config.yaml
d_model: 224
d_mlp: 768
activation: "swiglu"
norm_eps: 1e-05
positions: "rope"
attn_scale: 0.175
bias: "none"
init_std_down: 0.00518
optimizer: "adamw"
weight_decay: 0.31
lr_head: 0.00657
train_tokens: 295600000
Each number is 128 + 24 x the weight over its row's rms, rounded and kept within 0 to 255. Layers, rows and columns count from 0. Numbers have three digits each. The size before them is the row's rms in percent of the matrix's.

# layer 4 attention value, 320x224, rms 0.086, rows 58-115, columns 168-223
097:138143095118143160148178122138116098127113096158121105121116069111169153119164121139143092081129139108144110143186109154098102104108112093136100116088154167083118143126
101:143171149133166129126149153178146160147197121144136121144113138104143133097106150119108170115120098071114131144110093084149140116150103153137176117149121144157121131147
118:140096125105140115138134136184114147143169142159132121163090136121118129138125134170130116113095156104173111124109120097143103058142124161100144112145164136151097122203
098:127091125084098158137095107128128089133156111177157103129088131138144138133118119118103115138119161119103119154169110079130159106117115137072146132072135149119154125112
086:158167120104135113123107134168122145118140126150120131095154127116165163097146124133106137111107169104167156149182130136109087131182162164138159131122152105112108127145
106:116102114106113097140105109119131128117131136103135103169093063089123146121162154134135106095133099103111097139165141083176130089150139158139086119150105118130138141163
096:064128113141112155136125129141157152132117152141114127117125120174134170133119143158105160101099113127120111139151158053117175145132140102143141113163112109140176136131
081:088147160132109105136132115135106137110149097176140167122156162108102114120136119100153142115100121126137131088129124197177125159109117127125134127124102188136105151116
097:140117139184123137129125166145154142131101109132161128118121177092153129138145125122102144056144115109095130101123148113129119113132140136106103134154165154114176117137
089:119144142149081137160148131110105131121129143171124146124150149144084114119121158141155123125096124115142138096176174157159082096125127082136143117139057128115155169101
100:116111121114176139117124105098116133100122104125112112145107130105151069107130180091165132134116118132150165089104130124147138149154181150141143117141147098159113132129
093:135144126125109145128179144170153140169124151132140108137130146119114128116136130143093132051102107108134128164165143105179138090146136102097159139141108144128131116107
089:177103109103156135128121110126161122141095152101134075141148161114144143138133122156128111088136102151146094123129123128127165176149109129099119131111146153132116118122
100:082121201073133146141113134103081120150136142141118145113122124148121094132155147111155135172125109141146094117136136130104179116118091115136170120128122116155106127122
075:149121163163149121134106186102129121140127120182118090098128145107110123123115125091139143074134118136091093115128179096155107099127189121152099155155119148106138099114
094:101141131160130139123153147113150148138113126152075110137080140161123155147152128160109159085116133153080109133120136079114166108107124138134128134154130125127131127124
090:143133120116057157145155149116140150110137083138079183184099152138117111128147131161174120137142157127139146141143154102122125137153110115133169131105087120117101167124
086:125132149128121145130129138158149096140128119132145070101171130163107118146162121145136144114131114132101087107141158076118198141145099120126138131114103134160121106104
093:138117096101137125147091135110107104119124128136124133168101114123131146124179160141147092127143096077120163158096091155148085121120134125120134118096113148140103117148
112:152139090124136133135130112172137109127132212120163100140209175133081131121169095138128119123063115117099126110132146145134152106135113129129107126104099129132098101122
094:086126169154168136161103129160127146104126151110145173089153118106146146151163102146133137136161135111138129120094089168128152141127095100142117122118143116117129136111
101:123135127175187120123092147119139125146118114123132095095146139174151146097076157108102146128108140147141104156138152064100100169132168106090126130169176129133186103151
080:147118112111147105108101126111166125124119151140067124103072161116199149122147106138108119125159134116085126155069109114114122152160152162124126136077151119158114116153
100:157149153172148093124084156127151098135123082100154125102121151145132183102125105164158108214148136144101152152112117130134144114118112121125133140151126139121099109116
089:171088125125196126068115112134113109111130130089113108167104120093171111101155120164100130084151098168122155127141147125135121164129132120136133110117167094147145112160
118:170125137157132160142088156119135123145106111093101118101139137159125135124120143128112104157142139154149138155156149098084099142145162114123104123154120074110143114138
093:096111129123142117132094098180109111106137137136141097178126140163123120154136130127157167130090101125134117141129126109095143140146130102112130117119117111146147108118
093:128129124136154117139101114125161128142104124118109100114119190139146107108150098142150128139124153136140108131096105067098176212125119130120122113141158108114149115133
100:143104054145172109125131154098204135153115123145120096161144188151123173135096126097122106081089137188143072131130135144143117161112129127098110141143119119098155119131
086:144096117171129114134068150140145123132134117113122154087142161136145134128156135124135126122138172152185114140145116184118128127111172121128128148086131164113098130134
085:179109140090162157115102176124140119153142107111091158096165113163135109107145117125075103132121127180168097161134156154117137151136133129145138141118132105130105119144
087:197144127144106131139139158163108112142133116106126113163134078094093126124192128105151122189153113129106159139100147135166100076150146103155145129090100127149133120111
080:152131150098136167123140115140159134141137124086092134135088144124150131130103121150179078137130146152135147150165140155111094132143127105148127154082133145119116121119
091:148148118123168077108136140109119114111134111117153109168126117086141159118067129132142134121121131110070153119091117080142089132125121126138093127139184121130163133123
104:133101135100131157123121160118127142138132124131097112127073078106110129092107130120124109115134104142171127146167153118150108094134108141158122110136124091135153142140
085:113123108131093125125146117138137141111130106120154185135124093128144089148113107139127136148111143113159133136110110121150137152117121148112125126112162097113134160139
097:118145095098136118122137126074165134139142174123095114131108183100155154128119168135124099102090126162138120117147116142131114077086124131116115153125109162116118126154
080:078140141167155111108165141137096143141134146125134117123120158144077113123187139124084138170149148090097119173119127101125116092101105109140136102158147082135144126137
091:154105114118120154138140120136134128131128151154101102125148061202097144103102148096095137125105137163092079147129161128115157121116129127153135131130114173136114123133
103:124113161124147116136068122136121115124134145119146155071140139105160118134140150140131148150139131189187106118141098133076185147120139120113150127124156122133119123121
086:173128077166145145119151151139124120124118146121142107106155155129113144118109127097070097111129154130181120106134152111163078151125188116124098097154131087099158130130
102:163137138132103137135148087184078114116119139128144152120167138104113057128193111110150132123144159092102139121147119177144147128120122131107142131097126158136100124111
087:152138147132139097118172149112163155133125084117129131128103118091125157146142164128099113117134096122136098104143164151186121110100129161147116155146121170113086149114
091:168133142095153078105200089115127118090127116088112136200106123099137177152127128141111116123156151128099117111115089102143102168126064143155097128141114155110096155119
083:088111161108130129136110113135073126141129110126132177103123140137137132125143129151148093168164155140166140144136099144108101193122100121157160118134139139102116135119
098:110128098127134114134149142170135125129137121135128123169165087151117128099154165142166145090115109122142147136112148069126152138115142090154169096155094146159148129120
091:112107103062100145123147142084107113110143144181127141117100162087158078102124119134146101111113095108122135136139121145150129145130131178153151134121105149136080159139
076:144117146113184148140075113121132140088116142135138134094100086068135121114096131137162123181134170163146159110111087147100131111128147120115102153115139158111128154146
104:058131177089106110123152126127093147132139107142146149129104152090127105128105117153138162112132113123099172131157087144145140155121134148138138100115138131123171149133
099:082138157112133145115121143107100102158120117171132111158089093103148131136109116129130125094149144132083097110125069127159116122125146170154110128143127175131100118128
101:102131117154128145137123118158115128092113119115123142117161075185122132138122124110104152131143137090114147106112185082088129144124113090108135132133148159149122131138
091:121133159058150130118125113109073104113125153181143111109138107107147133107102135141105109143150064123157142142137135131105147142124109131150155131118155123167151137127
106:101139132200131084118144146134169152108121076128138128134115124142127171162146101100156145104115146103069121082103146163135106163116119108097100126127136144104117123123
095:110137171096127141140115135095105130154148090120127124165097071127121147122142149129171099183120125137186100133156053195153129101131132089154107134112121102115161148133
110:142117156118153156141090132121140087113125125148120104138072069104141145134131120115184131117191122128094135122083097117112110098162150127137115138128136143123075133132
096:150103135123118161121121120112128158108124144111090172107115180087147099110179089082161152112076129136148136130160131150118099137125146168118117146083129113111138120159
093:121144117115092155112164132107140141117111108112086165129076100113163110162119098146141117147154158109091132146080094134117123166142099141114119139117167099114097147132
104:138132147107085127123095101128127110132116120091104079100117157085113121105123094157097135139128146110135120121140130148136091090125142120115105171130096099129134136142
# layer 4 attention output (transposed), 320x224, rms 0.0892, rows 58-115, columns 168-223
084:138175104138119145094132114137147123146131092132099103159141098103112135102120136152132122111126111120139135167117093148127133107093091114151100083081159144079131130095
088:151141095137145137127091131114133141157110105147168126128109107088170135170138160129141138095096130130099147139094118154106131118185111130113132088151149120113123136121
103:092117156126141134144172108185107131154082145141142077124163102124106161137193126069120136135121132135147120100083123107087137114152091149111109148133180113141120110127
097:119138123130128106082158096126131137131104179129149097124100147127116137146132135154118136125150122126128157124120138153140145123178176065161119115150136146157086163136
096:131132147125153124111136131145118131140139118108138146107085110127124146142006150174136103115080113141139098169154109121120109117133109134146111090147136123070145136134
097:139113143094121093149185116134162093104104132142151099122143119118138138097190131102122134142114118114140112116135119098126127138129160122160127151156130127125114175162
102:111104106135136173131143095114111142119108127145147126131158125167108128144058172183106148111120106154143123130123155121098158184099126133104158125122135125120163132136
093:117119137121135086130144143136109159088161132108096151103167135118119136133179131089138147127117156144100119131204169143144113105139134135120139127094121139127139092111
103:172103151185160130092117101133152112164113093123165127144126112128106095108073160189110103060142125141074136139103104103155120131135140115132128151127135157143149153154
090:149109140136121116126116138150081111114120118125113141180166137149105098110055097195120128085118109120128126100191145109159112109122154108139159150095136163127151163129
112:107142131109117131133118132104143089107141102136113139121133130136164135118239140020122151121117141136115127138121139139115126105117108125136133109130143131117130141148
099:132117144160120125145139160131125113171155164136128109163123121128115135125119110127130135104142135144128114113115106177096142156129123155135144135098134139117126076195
105:165118123118168117134119136117194125157092107128114110118145155144145108122147131149096127112138112149113130153087086130134156131144108122141083113147126143123071105130
107:076129149057112116145087143084119114147134147169101150116133151116152126131102158099130143077106086138110139124169143105102132105132114117122202139123092099130122115073
083:176113123116133155100098139142108102143081088093143118168127116135113116128093111172062151102101126145126106113140086129166137126125161114139154160115162145152119157160
097:112116107148108128147113119123140163151126132158146088108129105143092160144140118107104158136126115157123120136116126114113148193105133125100164138113122113085159083121
102:095138154172123122146131142105084125122098108154079136199142160161146147121119137122168109092130147102097150134177161137166095098133155123126162094103126120122157149156
097:149116102142132130124133157150112120133110181106120123139139128158102093141139128125137154110116143130183096133106151106145152168122149130122174134100114105177123092130
106:117098117099128080114114157130150080155118138123118107144140147122132131131155113099103086119129090147136110119098127159134096121136128108133118130102142144165097131133
117:191118072108095096098163131175163117124129160113157123126156137126096127126076115156148145147110111133127116148120110123144134116117124120141113151111121144152099114117
096:140114117120069147121115092114133139140152109150132171185135127192153110128118116151149089100131103122100118109155155107108155139136141087086150140132104164108093078141
111:145157140098146140118109127101129164172153121127120120059107117147119163140184117113081133133124119138120119125127108101123096180110120127123113125134133125112142121089
088:112085089138128155154122122091195147094103109120152098099089140129151155142116121139092092150136073111105115151081145155112136157138110144133069092142126166129101131138
102:100142113125138092167120098149097151125110113133097130114133130123148145144128156092123122147133137086140137130111129130105108103079162128147126115112124131135169125134
116:125143137124148112144139108128137118124115126120139145131106133136130123128255124011157129138129129123128136145110098126117142131111116140131122137128113133084131132114
111:175131128106158183122092117127115105146110082130119139127129177172125117097101138166113113115135112110151135162137142130177111107121171128117119128101147108138134156096
101:153146149111124141134129125143135100128098107133123109126149154121124155120049117193147119138117150158137138163123140130136179132125150088129169130134121135132099137122
106:160157104132134072120116119112206143109120079141121133137182122138140159088162126102086129123136126114106101143097137115113104105123156121113125103131145127147153170089
109:159089087134153092150103171137131167107072171124108140096131138168108142122127097177137164119131180118121107151132114154161098142136120162144100129118166155098154107156
099:135105161147128129113087154120110138135135141144126094062102125155159118129177137099137122138139125106137123098137134160119148094126109101136109136138152182111100117133
096:115132123109128115115145134136115144151118127134133137131128134136180124136255139041137100130120124107137117139135130135133122140092116145145131111123112151122118113140
098:124164105136135121124132130152069093181129142100082124116129115114144103142139091111164108135128181103130102138132118142151099135139129125156112107122133110129139125102
091:107101099113143124145134140097136154124148070138107100128130138155146135132126173149115113121126129099040140143151121125121090117106116125177101120142144116110082170099
108:141132141173158115125086146123141135118175115065121153141118128063144119132140102116098134163126121092176107090101084083104080170117116116108117148123112123108178157152
096:152106128122110145151099128094123134149087106156145114119121101085134149117218136082119124143125101139103148107123153141103138130124102144161143144155075102098107157103
098:130130108152128120132166109121125141095114138158185142115137069114132135122158135120129088126128111127189139106103140175124146131109148134084109113130122104133144119156
111:135103137123125141084110164145167173145139168126106114121128134135123167131153131139137206137122094111108140099146094118132118126133112109152111151124143182113095135146
090:148141107162132123115110091124139131129098141120154153149111127141130098139172145062166099138124124153144173121119115135130155132087147106103174124107094136105135133099
097:133063093106094135151131129122168120089066148126131133108113079167071159135107152136133109144100150118161099142123095156143158122096108146147114157123178129140114126160
109:124129154114159129129108101136127126143168130124137120122163142144136138119102206123084177110132102160217136092140134113114213134105126113104170127124154136123152105145
094:162144116105130182101166119183115140102122136133138146101108144145127097122098124163149111151137126131163138151178118164122085147122154131154140122084138131153137159115
114:119157154155139096127154115129090099103144123106104160173150171122142100121137145112164104145124156135138156122126150129132137092122129119112135124119110134172108112140
105:135159127224126102129180110120084137160139133115129091145105161112133120139157133115146164106142172107089113128147161150101112117149126150127131106108139156083124119162
101:105203123107126124156126120126119157156138164107153120143135123084122137112150103135144185145155140145132107126136130141115090130124137116105125108127089130096106118185
097:061145148088174133132100136085111109134151126125138146142144154143140148142121124091147161103133089098143138089172162132121119129114152098119174140130153117146171120078
096:138137127127144134169142140157098091130131090139139144134141126157123131159110139158112124107111148116151121122125120106126128162095095120153186137132113054136123125090
103:120117118122109146132154123135133099076116140152139099173091147120147096103124108133126118083113086092108117124147138168122132094169117179121130126144133184161108133179
086:125115147124145114105091096088176143112129148126133141143078126067159157113164138087088106146143098114139122094136152132129119108130118132120094124159165178100159154137
112:076105136090128106150156090143094125081127144137128158152139089061120127127136155132134184132112095142056138138142083090138112124147134159105130129125137130140162142127
106:129084150107136168105096114158181109120109160135168117148099092094133118116110079175096124141121130172103119146147090116134142149156126114139132144104106185118112151132
120:122154123127098133135166108101145136113099066125150115147123099193115149136155160095120085110142136137183130143081190081129158148136135115094152135134101102143130128131
100:108137147040143155143151106091096095126162131119153105083129142104128108117197110077118139122116081097153137131147131112095164156147118172116144137158119118162109129131
118:145144136187154063129099130152132149119146080110124160132144086119105108135137115132139152111129161160069131141129102130139100118153145093144126133081143162092154144102
099:138111126143155123120113152153150122146127127121091153104163122110117141148065135170126134085141144124127151118131134119150138134145135152164133147131122105119160142146
116:139100156163153120122071123136159081131100093125127123171116137121151110123113111150087096101134123118130128155097132147153125082136160104157162130114132145177104173131
105:103153131121147140127112152099141130105105097156140104081104168124135137103184150106145101132124146123111131139143154186143101109142127157133101140119114153168099151138
096:099146102124133120139156111094148188112129111126128147147128092100146140130121135144137107156155122116090132148086150163121104159130132167116111092148134108119135128159
107:134139142114135104111153077081127172104141098131087111100166117137110139122119094119128129142134070112135130124126199067153148090127121123119111115141115132125131115154
# layer 4 attention query, 320x224, rms 0.0933, rows 64-127, columns 168-223
062:132106155140114139130138102125178132137125118123103158132166106177149123140165118134094116134129137113138138151160108120110156127160115107188169136139124102130071111120
060:148116165133117127143141112096141178184172102139092149106156167154126131114160161136122151137130133108124128107129157145114153135133134136183132063104111135111183133075
065:097062167091128143114081122112144124169156092170069124124141154111133143142129134121075131142140119077120141120131151126181158119157106116172152090155128093138115117141
064:153148134146165094120139147106083186102180138158150155108114113086133140101117176139129131115159141148156116181159102143156074111099101135104141070114122137108154139159
083:135131121142134129131163137132127159061120121130147119137122111062158119116123119102166099144114131164125109139122109117077125137102130193076098159124146159141123130097
065:100118119106078151147088089123158108145110149105118129118117149156123140133160123165113145099124123092101129092114119140144126125171105125097126177118126110128131113148
063:103125117138138100157138127080155094146099158162140153142127112140091111121142132127159108136101115141124120137106114118153171114146143128134101191148158124129122130092
090:119081158138109129109117138101154121161141118098117147103135131162117117117101125128102137152162152104140135127109178139165149115142151058161134124131132118146137111129
083:094110115115109151160128162107156111152134100144103136120136137121058139133155087081067154142115151146113105124147132147144151146150102124109116180124109092136125166124
073:127122126125167110138138114157136117123173120115145137120095193139129101139090124141114154120139134102103112125124164096187162115150115115166168091149108122117117082170
076:116151175128099142156102123119119128121127130095112163150179140123108169127167098126111137144160090085151117122084145113122145157121143120108135143154136137137140135132
071:111104095118121139134107149149161143135116146139118153125137153161118145107176135141126108128082101119105152149158113134173153162121175104129152124104113141161129121163
077:118151147142105153130106109168120140104108117146158133162109125111130126150093146172144138109170147141136134119095123114115096103104140112162108129144133137110132131140
088:086116132156091145171124175125131103100111145148118142119151130124085192112159082126121121118135142117117123134143135148130115174142118127081108216145129116125123153134
084:102137135142064135144104173135098104132152126133129156136137117152088130129116087091111155122145122066134121103133117170137074107162093108077113157120116107110118166118
084:098117117114143124135099128114155127113104098083087160125149160170118129134120130164106114141114150110111118092151121117122119135162158127105112119138106125118123114132
082:123139099106168085102133107105096139100094107114141121125120126142159091151102188127192145118136131159122139123128109069101116122122143122128154083128137101123120136151
071:175168161129112147133128138152160111122122131128104139141140144152111104146136061086126093128141132160093154111126179130137119144130139097151113127127116172135096143121
077:124155103084178106102139101138117126106115083160119115122129152111134090133146184133159131137097139161146123145147083113124135106129151146155137067122141129139129098160
091:163136085130144124103173157123119145110118110162168113155147099108149103145133149106178119115129147154114138146129099124127090108088166093131067087130115152142149115159
076:141130125127145163093133107171126089137157132097115124123127122088157154129115152134135156127116058132156074083072106089119157134150105079117151079155106143163143103149
112:156161131136121095149102073112120178107185109145102100173147150124128138119116132102162142102181110112149129107129104120159113144079098139132138108127111123135129132137
073:096121138121062123149098152138147103131113130114122146155131135130114136103130083124103127148134104082122124080107167155104133127131124122109148140157132144089147138132
076:136126108096179118108131097108123139105135084119132129142125102115148117122147189172145138106111074166134138130146111086120144107096151149110150093131171133161115092144
099:110077078147100105134148154159153129158104133138166116106115102147102115141092125171113117133069178154116125110118126122157142156152117093128129163116083108102156129148
093:122126151131119151151106105109113108165115119115097149161145144134119185155095139115125118108114179129106149139132108124150152148136140137113115135077120125134117157113
089:147123138130179118095200090098131140120131090137116099136092119134152126157146188154155155104124131144115117166133096123135132105108133165153129109099124137161103125143
082:172114157135116090154098167154167127136105127074130146122136114170074164161123142102109111131119164133105111138178119199116134142121122150144122164126140126105153148131
085:084120076114127141119127199156130112157104144128173136100128143162127109103114158106136123145080141138102113163170079159118113105116139109104139126117082137127103110143
094:159146121143110125139171147176150120143110135171150139115139100086122117138112131101121125134107175127129103139120098138145146112120136125108139126082096151149117124131
088:095123115141143126152132114078105141107128092161100123123099100087090128109158141074142120132134158111118146169143114155137166140123127112107064109117153118164143109139
087:148145111071124097108195113121154139113089142089127159161118141123180128137159097111125164137125122108091081152105133140154153112115146161117112168091101166121116117122
076:173130097137163131096139134102121123142138110133131123120105128151109115116121190139138140113134149163113129155165076124124111133096169149135094065132143102156164112141
097:110081132162087139133093160155137091157111152149149141114094091144095132130104112106102109134154136129119134106122093152138087168118130099123114130169113100129190185139
094:124154145113138136118157122163140119127110143139148108108136133111120093110148129155117089099111110145139113147128158123126095107107112118164080142162123138124142118092
098:119113121116099155123087124150127140129164142204148118163136124154133159108157125094108110107074121087094113109155168081091171095139099101121147140116130086161123115114
145:124124119142118126133129120171134183137120152206174115119093124155118145117110140150098141133091140113090111185143099154099121112158113125124170127138136093140147103129
206:100124140160111126139124134169119151183129193139206126119108137153084136121132149136121107171102134088080146198139111185143119121148140083130147135137129116125138119141
091:174154129110116060132140096165123109148135160119136164158145145168165170132139110108131124133111095133124143146145133167128137097135140132102111098128155162088133111126
113:160102104109107105165126181158117107129140091170113118093121079136134134118094166108106094135108161141140134124165146164100106142105129169071107122107134139147138093112
113:133124143128119087097109165049109134135143125129091146142112131108144142135141120112119112134191127090112164127154098121106099142146140119132093128120138133126138116161
106:080120125107103134111155138119156139150133111142117140145111140111152185150179133108096118137072137121101091138104135152060174137149132131134151119123132161163103078131
092:139112116155108101135151201144131151149148125102143131073087120153116121139128126091132088126096182131106133144130148178118082143123125181090087126128103144149128093108
096:127130109143100126149102156139134119158098170122126133110158166159084153129119103089121114120096123135114105109120114127140102176119153066123128113170127101114172134118
163:111120104140112113131134141164129134151104177152190140110103131174103130126137149135102113157066145127069128175147123155094137108150140109126160144150124091111147102114
137:055127095119121137134166126131149117137111139151145114099105109123146129150134130154102137141107125126095097126115128184104120131153124113135134143132124104139096092122
141:140092155113119112128134135111128113134141092091093116133100109121149104138129116114125114097148147075187127081154138091088115147147117181110096144088131137127120123098
118:137126123111143138145086091151116104118120096130132110114158139167123119110122163091139106143090118189127112103142157141124135085121123137099094116150109132114164148111
100:129109128134159145120112097087113143120162119115116139173111143103111129134135113130135170135177117097155150136124078088127141100140121133137174117111150102132116144160
129:133122099139126138145158152114147138154103112153140113094125108124138133156129137169108128152103154134105131151136100177129138146154130133100121112127163144115141128129
129:173145155118151147132090114072108138091150062127076126145115152127159099159136127126147110121178111115121145058128128060149132153128099176108104137083130126116093139161
102:153165132107153144140144071134123125110108117136124134128123116082114119137125131159142149149102106171196119120123104108124117120149110192130156063121156139108143107125
166:134139158108152170118144097099123152086135102116118118145091160116150109156128111125133135121154117112136106074128126112120104127185069193142137137122123072138039104116
102:115138105146088119146159169145180131149126117111170122109128129123124133126139081144116145136117150146100111110120107166104092178138126158126112169161152124133127122087
106:115110138135105132170167161165140141124081164151150111099105141167148132138123120125144107130044142124103122132136118158123105161160098140121114155134130099111115127101
102:141100129140132145130155107115173177128172101107114119147141139126141156119163079117085131133126167106095154166128126129115181157135131171108145146076151117124112117141
104:112109103166093158157139199134167165137114111129132112101151133147128129127130100096107076137083177139102151108152134214098098180120113156105088161146111122123122126110
101:175174132133111126121134115154155114135108169127135100135134151121109122119120133146138100140112139137142155118141175147149062094140108117160103149188121080092119148093
096:114128121179116125159129165137110105159107146175123166123121121137116138148089149127112107172126162124126151122126137174156110169129130105089114144113114132142138165145
098:117153120095121110126160140144141121120107126180137122157152145170133135149121099124107137111087106110111087097113162106103190161149109117130174137111107107137106102126
120:104123125148153157124144117113149155105150100122108122141124106090102114124157103170136130099124130150164130141101138124141116129104123106176111172099097139151127164149
110:133138125140150143136114082162077115109165121102116172171178156155097100109126116124142123156168112139160122126136128101154115096080128093123131114122090160123138146142
114:132065070126103137157142179134096100146102186119165181105129122147124121115108112113127120138084155137118119152133108167121107138141151104092118142136144110119140152113
091:171141132148118079105152096149113090108105118091098109124152127126115159154078099177142176092150170159139111126138100103154112139120173136134172116091130129113167140109
# layer 4 attention key, 320x224, rms 0.0882, rows 64-127, columns 168-223
112:104117086139128113107098167129076103158101145122159108120107125144105122144135121133111115101122176129118144195166114152146114130057170124120114167115126118124185137101
056:108091099155107114113087135155100104120117186152136109178109078153139126144089091098107111120174092139119193122144124177131101138110116136125143115124127095140116095143
082:091105137169091088130122103157109077170118187114169139142126121151146127152158112157095112139144112131136152187141133151125092152084131164131125105141116122117155140105
066:132101139131116160123135107151141114161123133137121130169120141183114150148117158102147126111088102099165122116135167159086155142106144112145079102148157095146078132146
078:160173161106133134129118123135131141131135128118118113103135153156118119112095156124151142156134132108161106059128129104160168107169133073111122135172105149109097152141
092:138139119163118118122147123134117099111146144131162121106141120090096095152101112128144117132160175095078124112158154143141090136114154158134143135149112125104174140118
078:110159173138123138127124106175117109124153164125106156129129140137109122109126125152128128166202168134132140103106128091143107127139141129128157162110132143095096112131
077:143135148152093154112130135122090106131132153132118181164134137164131133128104121154108116166123147141113115128127126129112136137135097199114123140151110115108136129109
068:123150133128076094120066150139106106110120156100137163115133142134128174153129085152104144175154113102100125122113130121146083083123114132120125136156125121101145121131
074:108087145111140162108105111150078088120099120113100089156096131097131137159128155125145105084120119115139125139149137151096126144124110092135107090116135111167134119128
087:153153112146123100105126109115141080094121120114130126138138102135142120109115067145116131150120154162114130053168139118137105137140112146125134200125122105069179106119
084:158152135177076111118167121146136082170128146127117149146116103157146112118118069138105117150107130116114122157124091186102119162123104142101136137169156084120116127110
081:165184138133137113160129106122128163135133118143131141143145138070168152116094139136164101157165137141110167101121115135141102137143142130141157132131106085158131148125
081:150145168145093133124097134111128113130137128086118181140158158129129164119103082148143131137164121104116105104124151101160102104173133126132124151134114115063142133110
074:129145151140124130152103123115127116109128127090144154132130141081131172122118099167155146147160145149090131119112105124150077158128120142122117150127122133121150104124
135:123121125161108132120136119160143127145140162103129140084118111140125095102100158138129133127096132136129153192114167146134144129149159130104174093139124148104162101099
069:128140101123131131136147114128159151118112130165098111098148101160121128110152148140137125098118114166156176115126137153123165098126146117161136116114096116105154096120
083:121130129139082072140090125109109110101131124127135138155129099116112134108135075138122139132107109111147120119118135109140116131166110104130119176133127146075176163116
075:095109079122168124112162115138131144147109155150113122100104119147152073148151190119111138099143103120155127165114154128111144108109128125158135074113140111166089121140
101:120164106135109116146123140162169145135145114147114149100169113134115158083118108130127143152119111152114128084120144200125134140145099128122155138177087137108111128119
084:147086177090142101107102118142110129123103101173137065107121140149150085143125170128111109094158119133143139154188152127143141135089133133157099148130154151167118123119
131:157144146121157138111114132111119107090129093110103102128158145109130113129133114135130120102168091144133111066153113097107103124158132127129121136149120127136114126172
127:124113118135155141110153130124104103144140148113144134135110098155111127138095122144129110127103164183116118144177112130133128132109103159109111159108137123120115140091
071:105100098150168145130179095146136140141101143161110117104114119151144107139145204127136153114132116124126165165129127112103149135093148134155151095092128119147098110125
102:126155166153094136132126141131128147150117151096139162142132111093167141103147127147153129111152144104122169151119145138144121109085135103126179126109128130156162124112
097:159115135139154120113141077131137133073144131123148121125137173093099076130163125119153139070104138135132101096134161127079118181128139108150122106086119137106133108114
080:122151142134120130133136121130128160126147119147119177111105120113143121140142137120094143112174113118134160139124124157138112145138150134175147095146106085123106111148
086:146137168113105142124139141118131104115150129116123156163125139117132153165134063110103115150145128097109114112091168129151079112186110122116110171146098135117132148116
085:137129155136121130143099116120114144128144126148117078096129132096134149115143134141116156119181143108137115135085128123143098099073110127148132114177142166132110142138
088:146136095116090106179100135134135149091137095141102115158140163127123147112138106129142130103147139106090143095130142128124154098091090119144133137157093127119110093095
103:127132144095173140114069143134102127104116127113144116119130143093129114146110168112163107117163102179163133070167126129094110140132109118158086114107117162128144141147
123:108072125116136126108107154128102067138128115135133126127139115147099153142135104133107104100137165128098122133163096113119147128094119144145100148130128105099151124124
132:112129131127122117147153139157176160144127139104137157106113122134148124106143135102127141152123152116142167187111150183140154134134141104128160103123110153128159129103
077:133143160146088107140094147120134120126129136115148130137120111156101161134123072136127129156145131103121148114131115150139120146143106100091102157174139123086127161103
091:131127128141140128155112141111154081146085139127131102152136101091108152124127103128130076152153109120129126133127128076127129102081156122102126144162109133113082114130
115:134106128109140057143120129114123087109107100126132089128124121121140112151149119120086101105078111128162106143116118129102128130074139121160091143120097110135142114127
096:126148143152131187113142089111133136135105131094084130138076133141167108156114090158143134150186145170123133116109153088109099130144141135082154155135114113111106149143
085:132136095097145152123138100102143116086117109128051102128137125092149090129131094136158110103122109173122097062148118116105129119122127151122096125103110136112089127119
107:073125108098158127105120144143119102168133138071152141110153141123117140140168128117107144117134137060106162150121128139165137143116136118131096122139118139149159149099
115:133134116156127126142142143081147107060086115112127115192151112112121137153130094130188125094108113158112142057130103124092139148128101113117112143114130118119141145132
100:100113095101097139093140166127127132131144140102138111119093122144115171076142140115149126131122093112107151175096128135149129113169129109159101115154146146139132098095
105:127109144159128112101143127148127144131118109163144104124109137165140140138102103132124133129158139141126058138107135107115146145127114147140107166127116092093131132116
133:134141126141127126141140136108132080113083125121138133175107103120118151141126095133178075128122155133090133128144099119125121137097141134152117168119120129116125160115
104:137171110160138100168151152158127110111096134120159120135121069120152114128104154122137124141105177141156140144174124164127122134084110138102124169132134133145130134136
120:131105147110147103144110128109116112127085120142121129186125133129136124161132104118136115133119171134099121128152104136110137142063136151139095145092135112154131162121
118:152098144128114134119111129119139098085113093187086102146102114093117092147097129132134112108133123161122116094158109062089120129125124168113122159103140122135114141150
122:107117120116132114141147139119108128148094176115156171132113118124156163108149117134150121122123159139126155171096117154142154146083133095135114129113126101147159145096
135:130143170178167097154118115135168124092124139135178158124165116136084112159119171099135123124099143134188113094147157132144127138088111083138136112138121129117163125164
094:116119126076138147099102107133095179170180126149103181096119153162143166101136146115092146150131128125110114136120117177166127142181116158162118099133132104140138119124
107:148137155132114176106147128146140122094105120124081135158105137112132080151090125136144118125176124169117147110152126084090095147090131143099145147109121119137103137132
090:127096123136104125080155165115110118144177134095136132137130133143101133108118128090082120136155130093147134169118150163149125138180147109191128109148142107116137113132
105:126146141142184136120137128120088137131146126122140154122150147139136120126133137125123148090192120163161124108175152135167112116112091103106119117139127105155123162164
115:105103108113129145129086135132095107185157133135100143110109110142089141118097141132115126114121128096126103182139159109133127105146145128114137128127133112130142159142
097:136129127141119122130137139123142107115071111148113102127115125108151116141102120144145114113111129157143110122130105101106157121134138146064116159088149157132120165138
080:149140101106158152141140100081143094068073153110060076114128115086138108112118099125148140064121123173169087089128142088123153143115134132104114130132115133098120147116
107:113105136093116094093108128155092126120099161092138142109109193130130116171139126161176149132136098155119122138129130122133131153120148110108132131093122133138162103115
082:155153111114122115132145114107155087080094110100120076124136125095130114120125110130161123108098116164154084093130133094097133122144126125084125155106128162086126144108
118:123134075130148121157112134161149117169081139138137150119125097096138122129153119112129092144087131109129132156126125122143114112065132134114113133101114138156133144124
135:153129107134087166135152118122138109118092115150137142188100089097113093119123125153174106123108144142100172090144064127083119135112133135120128147094104114136137159115
098:134116137152117116129140135128109143119150148152113119118144132126110106123109126145089180110098097132148137132117163130119125112154088131132167120125138115150109120133
129:148146120130132128123127107129121127095151128104096114093136162124139126110118112114116146129153105117134099095094138125133125128196137127123160091156122126122089095141
122:117149096141145139132112121122132138130181102120151147110183119138098119107123151115095103125126140110145153107140131166139126100191115139156132095153129125091133071123
109:126135120130101143147125122123161127100094130133115123141107101112119104107128140134193119129113157164110175107136087109099178152085126130085146141097118124130161171102
131:124153120129164164113147139159143190103138147125131145104154171156161119110122156111123183122137123143133158127113156163132121131170128109106150103134135138152083082156